config.toml
num_hidden_layers = 13
hidden_size = 384
num_attention_heads = 6
num_key_value_heads = 6
head_dim = 64
intermediate_size = 1024
vocab_size = 2048
hidden_act = "swiglu"
norm = "rmsnorm"
norm_place = "pre"
norm_eps = 1e-06
positions = "rope"
rope_theta = 4770.0
rope_fraction = 0.25
qk_norm = false
attn_scale = 0.125
bias = "none"
tie_word_embeddings = false
parallel_block = false
init = "trunc"
init_std_qkv = 0.0282
init_std_o = 0.0
init_std_up = 0.0282
init_std_down = 0.0
optimizer = "cautious_adamw"
learning_rate = 0.000838
beta1 = 0.95
beta2 = 0.98
weight_decay = 0.11
lr_head = 0.00438
max_grad_norm = 1.0
warmup_steps = 225
schedule = "wsd"
decay_fraction = 1.0
decay_shape = "linear"
final_lr_fraction = 0.1
batch_tokens = 65536
max_seq_len = 1024
doc_mask = true
train_tokens = 579600000
max_steps = 8844
dataset = "wikipedia_en"
Each number is 50 + 12 x the weight over its row's rms, rounded and kept within 0 to 99. Layers, rows and columns count from 0. The size before them is the row's rms in percent of the matrix's.

# layer 10 MLP down (transposed), 1024x384, rms 0.0374, rows 811-827, columns 64-127
109:47 29 51 61 62 59 28 48 49 78 48 46 78 59 43 41 47 57 57 65 73 74 48 38 43 52 27 23 47 59 56 60 37 45 35 50 55 38 34 57 48 45 56 62 55 49 38 52 38 55 51 56 44 31 46 53 46 54 20 61 43 72 26 69
101:32 37 62 38 37 46 50 35 59 52 42 58 45 53 49 44 70 66 56 51 42 41 67 43 65 21 48 53 45 51 67 57 65 40 52 55 56 61 44 63 42 49 46 47 36 56 93 73 72 61 61 54 38 58 67 61 40 51 54 59 48 39 69 54
093:44 42 51 37 45 50 67 59 54 30 47 44 67 46 61 27 57 59 30 73 40 65 53 54 38 43 75 57 48 62 38 34 60 48 51 50 60 32 21 41 50 38 48 52 45 54 40 51 51 45 41 46 51 57 44 47 51 47 51 38 37 53 58 52
104:71 45 71 55 32 35 40 60 61 64 29 55 41 61 38 53 46 51 50 36 38 58 50 52 55 45 55 51 54 45 43 43 64 33 48 46 41 59 43 50 67 41 54 47 40 43 48 66 72 48 66 63 61 55 62 28 24 50 43 48 56 22 36 62
106:58 41 57 45 56 39 76 64 46 59 61 56 47 66 56 50 48 74 37 55 69 35 62 56 39 41 60 74 57 47 64 58 41 54 36 61 52 33 75 49 36 37 64 33 61 63 48 35 57 59 43 53 27 59 46 33 42 44 55 48 33 38 30 42
109:31 41 53 52 55 70 61 59 38 39 70 36 40 58 44 41 39 45 75 36 58 58 38 63 40 45 50 51 56 53 55 36 44 57 41 76 52 62 62 61 46 25 51 54 39 53 54 63 60 30 37 44 67 57 48 36 56 55 48 51 49 53 45 44
096:35 49 40 51 53 56 64 28 41 56 26 41 43 48 45 50 49 47 60 57 28 78 38 61 67 45 43 40 69 66 49 53 68 33 57 63 55 49 52 77 58 56 57 54 34 46 53 48 45 80 44 37 58 43 70 55 52 41 27 63 47 49 47 43
096:22 53 48 52 46 60 67 60 59 36 68 57 57 55 66 43 65 56 68 43 49 68 31 41 60 36 53 46 54 61 79 56 26 16 45 34 57 57 50 54 68 35 64 55 51 47 62 53 37 44 61 44 50 58 40 60 42 49 42 14 44 45 52 63
108:54 47 71 24 53 61 66 54 58 54 73 60 38 54 41 50 63 47 49 66 48 37 61 56 47 45 38 59 46 72 54 69 54 49 44 45 67 48 69 39 54 77 52 54 81 41 29 29 54 57 34 58 62 71 45 43 57 71 46 48 43 70 49 65
116:44 61 56 56 62 36 26 55 68 44 55 66 42 64 25 64 20 36 57 47 51 53 48 25 38 50 67 23 34 53 43 38 42 49 51 57 34 64 39 44 56 62 48 70 32 62 45 48 32 49 60 27 55 58 46 57 36 45 61 53 51 54 46 60
103:55 48 60 53 47 52 60 48 69 53 46 47 49 36 44 64 30 62 57 55 60 49 37 62 56 22 60 67 29 55 58 35 72 49 49 60 69 59 55 45 32 51 57 68 58 47 49 55 79 71 55 42 48 41 53 36 39 59 44 44 58 44 59 40
098:52 52 47 64 58 41 39 64 46 23 48 45 30 31 40 59 38 42 56 54 65 45 51 59 58 64 62 77 47 32 36 34 41 69 35 61 50 47 32 56 70 43 44 68 43 64 50 59 47 39 46 40 65 61 68 52 44 71 40 50 41 63 49 41
096:55 46 37 68 53 44 55 53 65 44 58 39 48 41 43 61 37 22 40 40 57 47 73 24 27 45 32 54 58 47 69 75 43 55 72 55 67 50 52 48 66 56 49 44 53 60 36 58 55 46 58 41 34 50 53 58 38 50 51 45 43 42 50 47
093:42 44 69 37 36 44 44 70 56 24 58 47 61 53 69 58 57 64 38 55 47 47 57 52 63 46 83 44 58 59 32 44 40 57 39 53 43 73 37 24 61 54 46 70 37 64 54 68 65 49 63 54 64 57 50 52 62 42 36 72 50 38 38 53
096:58 46 41 29 52 44 51 50 63 42 51 37 63 25 55 34 60 50 48 55 57 50 52 48 45 53 30 35 45 52 54 61 38 46 27 59 49 46 55 56 49 55 65 62 50 68 57 42 41 40 38 67 50 45 44 59 40 82 13 58 58 61 33 31
109:47 60 47 29 49 41 45 37 62 49 56 65 53 51 68 52 51 67 21 57 55 30 64 59 58 55 61 60 73 43 60 45 47 49 41 39 49 51 60 58 50 35 36 46 44 56 59 65 70 74 34 55 52 62 51 67 56 45 62 56 47 67 65 60
093:38 58 46 58 38 37 53 40 55 48 46 44 59 51 47 61 36 62 59 43 55 39 45 52 50 84 55 45 53 44 54 44 52 62 53 36 55 38 64 48 42 55 50 53 50 22 43 51 53 51 46 45 38 60 57 62 31 67 43 54 55 56 35 36
# layer 10 MLP gate, 1024x384, rms 0.0425, rows 812-828, columns 64-127
099:43 48 50 56 48 53 61 45 43 62 55 31 42 48 53 37 73 67 85 62 65 58 45 65 54 68 42 65 47 72 38 74 69 55 42 57 39 30 37 47 47 29 58 52 62 35 42 34 43 59 58 44 51 71 48 40 44 54 37 28 54 76 59 41
097:53 30 45 61 51 51 40 25 69 65 36 72 33 74 51 57 45 53 52 46 45 47 40 53 31 56 29 51 28 38 68 59 27 76 60 39 50 35 59 36 37 76 59 46 47 73 62 53 47 58 57 60 60 46 52 69 28 62 47 44 54 72 64 69
106:53 46 36 24 66 53 60 44 52 50 48 60 44 50 36 53 41 65 63 49 75 45 68 58 44 60 61 43 50 29 69 52 48 50 37 47 55 39 62 47 49 38 39 51 55 60 62 73 37 57 46 48 11 46 53 53 72 62 38 49 59 59 52 49
102:69 36 31 33 70 49 43 32 58 42 48 55 54 52 38 52 60 31 38 80 25 42 38 73 36 56 60 53 58 38 36 53 60 65 62 37 49 59 63 27 42 54 48 45 42 43 67 33 51 58 35 46 47 56 50 39 62 49 52 55 32 29 60 39
104:60 52 54 43 59 32 64 77 61 38 39 51 63 34 47 53 47 24 46 28 48 67 28 43 37 61 63 51 53 40 41 63 62 40 44 42 55 39 32 38 54 39 61 50 51 69 48 22 44 54 56 54 37 61 43 24 44 41 55 49 52 53 39 39
094:62 74 47 40 59 41 60 44 33 63 48 69 60 56 54 58 45 45 49 49 36 21 38 47 39 70 39 33 32 48 34 42 56 44 45 55 49 46 36 22 55 68 41 39 30 47 32 52 48 45 45 48 57 43 75 52 30 42 47 53 39 40 43 54
098:48 54 47 40 54 29 43 55 40 53 48 65 54 48 64 36 33 36 58 54 64 52 60 45 49 41 62 78 61 62 57 65 40 49 76 53 69 51 60 50 36 36 60 42 65 59 73 64 53 57 27 45 52 16 35 38 69 51 55 67 37 66 47 30
101:64 55 37 57 64 47 26 53 54 58 47 36 59 49 39 50 51 84 48 35 43 25 52 53 47 37 60 42 51 32 52 69 54 38 52 69 30 48 46 61 68 49 43 42 57 34 49 85 45 58 41 52 57 31 32 65 66 52 47 50 24 65 25 47
110:47 44 62 48 54 59 41 41 48 64 46 20 66 59 54 34 32 47 32 61 41 62 61 45 24 54 70 40 59 56 72 66 47 54 70 49 45 48 32 33 45 46 38 36 42 60 53 52 53 47 40 60 52 57 46 47 75 48 62 19 38 51 50 49
100:55 67 43 41 58 62 41 42 46 38 55 61 69 48 47 51 51 39 61 61 44 20 41 53 66 37 61 76 27 62 64 61 37 37 65 40 37 41 39 37 51 42 53 46 43 43 49 66 64 52 38 53 48 44 66 70 69 65 50 41 50 64 50 39
096:45 42 44 36 40 57 54 23 69 33 40 42 69 51 38 49 58 46 48 37 69 41 44 71 48 62 47 61 49 63 53 71 65 64 47 74 72 46 73 41 50 42 14 31 64 41 44 55 39 58 61 47 61 60 34 48 57 51 46 52 45 37 37 51
095:47 39 42 67 69 57 44 55 43 61 61 43 50 54 65 40 43 45 48 52 57 52 30 45 53 46 36 44 42 50 60 52 43 63 51 42 62 66 80 46 32 48 44 56 54 40 64 59 32 25 43 53 66 40 57 62 33 59 47 46 62 34 53 59
096:34 55 48 32 55 44 46 56 32 58 46 52 58 81 65 49 54 50 40 38 46 49 50 46 46 26 71 57 59 43 72 37 37 68 69 58 48 63 58 41 49 26 47 58 59 48 64 56 45 56 59 58 62 34 47 43 71 48 54 31 50 50 41 31
097:44 43 47 48 62 42 47 47 44 63 44 29 50 34 53 37 36 58 62 53 48 70 64 49 45 53 43 42 59 66 49 45 43 60 38 59 56 55 58 67 49 41 43 49 58 34 44 55 52 51 40 38 52 68 49 49 53 56 49 41 56 61 47 50
096:56 52 61 46 78 63 43 54 57 64 53 54 32 52 41 52 33 60 37 49 46 55 46 55 30 35 57 49 37 48 53 51 40 44 54 64 56 47 47 34 47 50 30 52 53 39 35 60 68 79 51 50 52 48 56 45 73 69 33 51 70 49 61 43
097:70 51 49 33 41 51 48 45 68 52 50 31 59 46 66 49 40 27 34 59 64 63 50 43 48 59 67 54 72 31 29 49 64 27 55 34 65 60 52 46 56 52 43 55 63 45 51 28 57 32 35 55 48 25 43 33 61 42 41 57 40 53 37 61
103:57 31 35 46 45 58 50 53 48 57 32 56 39 66 67 45 47 47 24 48 47 51 49 43 32 61 40 34 74 62 50 51 32 40 68 44 44 53 41 51 18 63 45 62 49 48 56 56 43 78 55 54 41 61 54 37 43 57 32 35 49 52 45 56
# layer 10 MLP up, 1024x384, rms 0.0435, rows 812-828, columns 64-127
102:52 60 49 50 33 41 42 56 31 44 54 52 32 78 48 73 50 40 60 50 37 62 38 54 43 34 36 33 53 40 47 29 40 60 73 65 68 64 52 40 55 55 46 54 46 52 41 49 57 40 46 53 51 47 33 48 83 29 46 62 47 52 37 62
090:60 37 48 53 68 64 34 56 26 33 41 53 26 50 84 27 66 60 70 27 47 41 44 52 65 45 47 38 45 25 46 53 62 44 57 64 54 38 52 59 41 68 39 38 58 47 36 45 50 35 43 55 53 41 29 36 50 69 41 66 57 32 60 38
098:25 18 58 47 59 67 67 44 58 71 54 47 60 46 28 32 56 51 71 49 67 31 39 50 47 33 33 52 38 50 39 45 53 59 64 32 62 21 56 57 24 59 34 33 41 59 50 55 47 87 47 40 48 65 34 70 47 47 57 69 55 49 56 58
107:63 38 60 71 31 53 33 42 28 74 36 63 48 46 66 40 64 40 54 40 31 53 52 32 63 49 43 50 46 56 63 42 37 61 51 28 47 46 42 50 72 45 53 34 15 49 49 38 48 59 45 42 57 28 35 34 50 47 49 42 41 62 33 43
104:46 54 44 58 33 53 58 32 43 63 63 60 41 50 57 73 45 75 61 34 52 46 54 73 67 57 52 29 34 58 20 42 52 50 40 48 47 54 65 42 63 77 44 41 60 50 59 48 42 44 45 65 62 58 51 71 44 58 59 27 30 57 40 33
111:56 38 34 40 74 27 68 53 36 55 51 68 50 72 64 57 32 35 50 56 43 25 33 41 45 66 43 23 52 48 42 55 53 54 45 56 49 24 49 55 42 56 36 33 25 48 53 64 37 65 31 33 34 72 60 32 41 48 50 51 43 42 49 52
093:44 54 61 47 60 39 60 30 51 63 35 39 62 36 29 38 32 65 58 70 54 17 70 28 61 55 61 52 47 27 32 57 71 55 55 65 60 40 52 66 38 62 40 47 50 40 65 71 67 75 48 46 49 52 61 45 48 55 76 72 54 60 36 28
111:74 46 55 54 53 52 48 52 57 77 36 57 63 62 50 49 51 13 45 42 28 40 45 54 43 47 45 50 70 14 57 49 62 34 46 58 27 66 54 48 40 69 26 35 33 53 52 65 54 58 51 44 60 36 52 76 39 58 66 50 37 47 56 47
114:57 46 58 20 29 52 51 45 56 39 58 55 50 46 35 62 38 38 58 46 48 65 52 57 50 60 18 77 30 60 33 64 68 26 57 56 50 30 50 47 39 58 51 48 56 61 72 36 62 43 67 53 44 33 68 64 54 54 52 52 47 58 39 48
105:56 57 53 57 53 51 48 30 52 56 72 48 69 51 46 64 73 60 49 45 43 60 43 72 52 57 55 42 34 40 51 43 43 40 31 52 30 47 63 50 40 67 58 39 62 49 42 39 67 68 56 62 28 71 52 49 36 68 50 47 44 38 37 41
096:43 64 55 30 60 38 50 46 56 62 18 61 59 53 38 37 50 32 46 47 56 36 47 58 48 54 32 53 61 46 70 36 54 61 70 64 43 55 34 64 36 57 46 53 39 46 62 42 52 52 68 45 41 56 27 41 58 35 23 59 55 52 39 61
094:58 47 45 46 55 44 64 44 43 57 52 42 58 45 67 55 58 63 45 42 62 63 40 70 58 39 54 43 62 51 55 35 48 47 29 43 47 65 53 38 58 54 41 61 66 36 48 40 47 49 47 39 71 92 48 46 59 31 51 68 52 57 55 26
093:43 53 68 64 57 61 42 44 36 55 37 55 59 42 36 51 34 61 59 46 63 59 59 49 53 62 49 47 41 68 59 60 59 61 59 48 43 50 56 56 34 50 53 58 46 39 46 51 48 62 48 50 53 48 62 40 32 42 64 25 39 65 56 35
100:58 58 50 37 53 55 50 55 73 68 46 42 41 54 44 48 52 39 40 43 47 31 53 48 61 56 38 55 60 44 27 35 83 53 64 35 47 56 43 55 59 51 26 46 46 46 59 28 29 48 69 70 52 46 43 66 70 47 49 51 70 37 75 56
116:54 44 38 53 29 18 56 50 58 41 60 54 76 47 74 66 53 44 48 67 46 68 55 52 55 64 39 45 64 68 53 48 47 55 41 36 49 48 52 55 50 59 83 38 42 55 64 27 50 54 53 38 41 65 48 53 19 30 68 42 28 73 48 53
092:38 40 55 36 69 67 38 47 36 60 40 53 46 37 53 43 29 26 41 33 54 63 64 34 38 44 62 51 41 24 48 60 63 44 64 34 43 57 42 57 57 38 54 47 31 54 58 22 52 40 47 41 49 51 48 56 59 49 54 61 33 48 59 55
101:39 32 59 41 59 48 68 48 34 33 31 65 62 76 55 46 45 52 52 67 57 29 63 23 42 43 40 41 51 67 30 32 55 37 75 48 59 64 37 43 70 42 61 46 42 59 52 63 43 52 44 43 74 47 62 58 57 47 48 58 81 35 24 55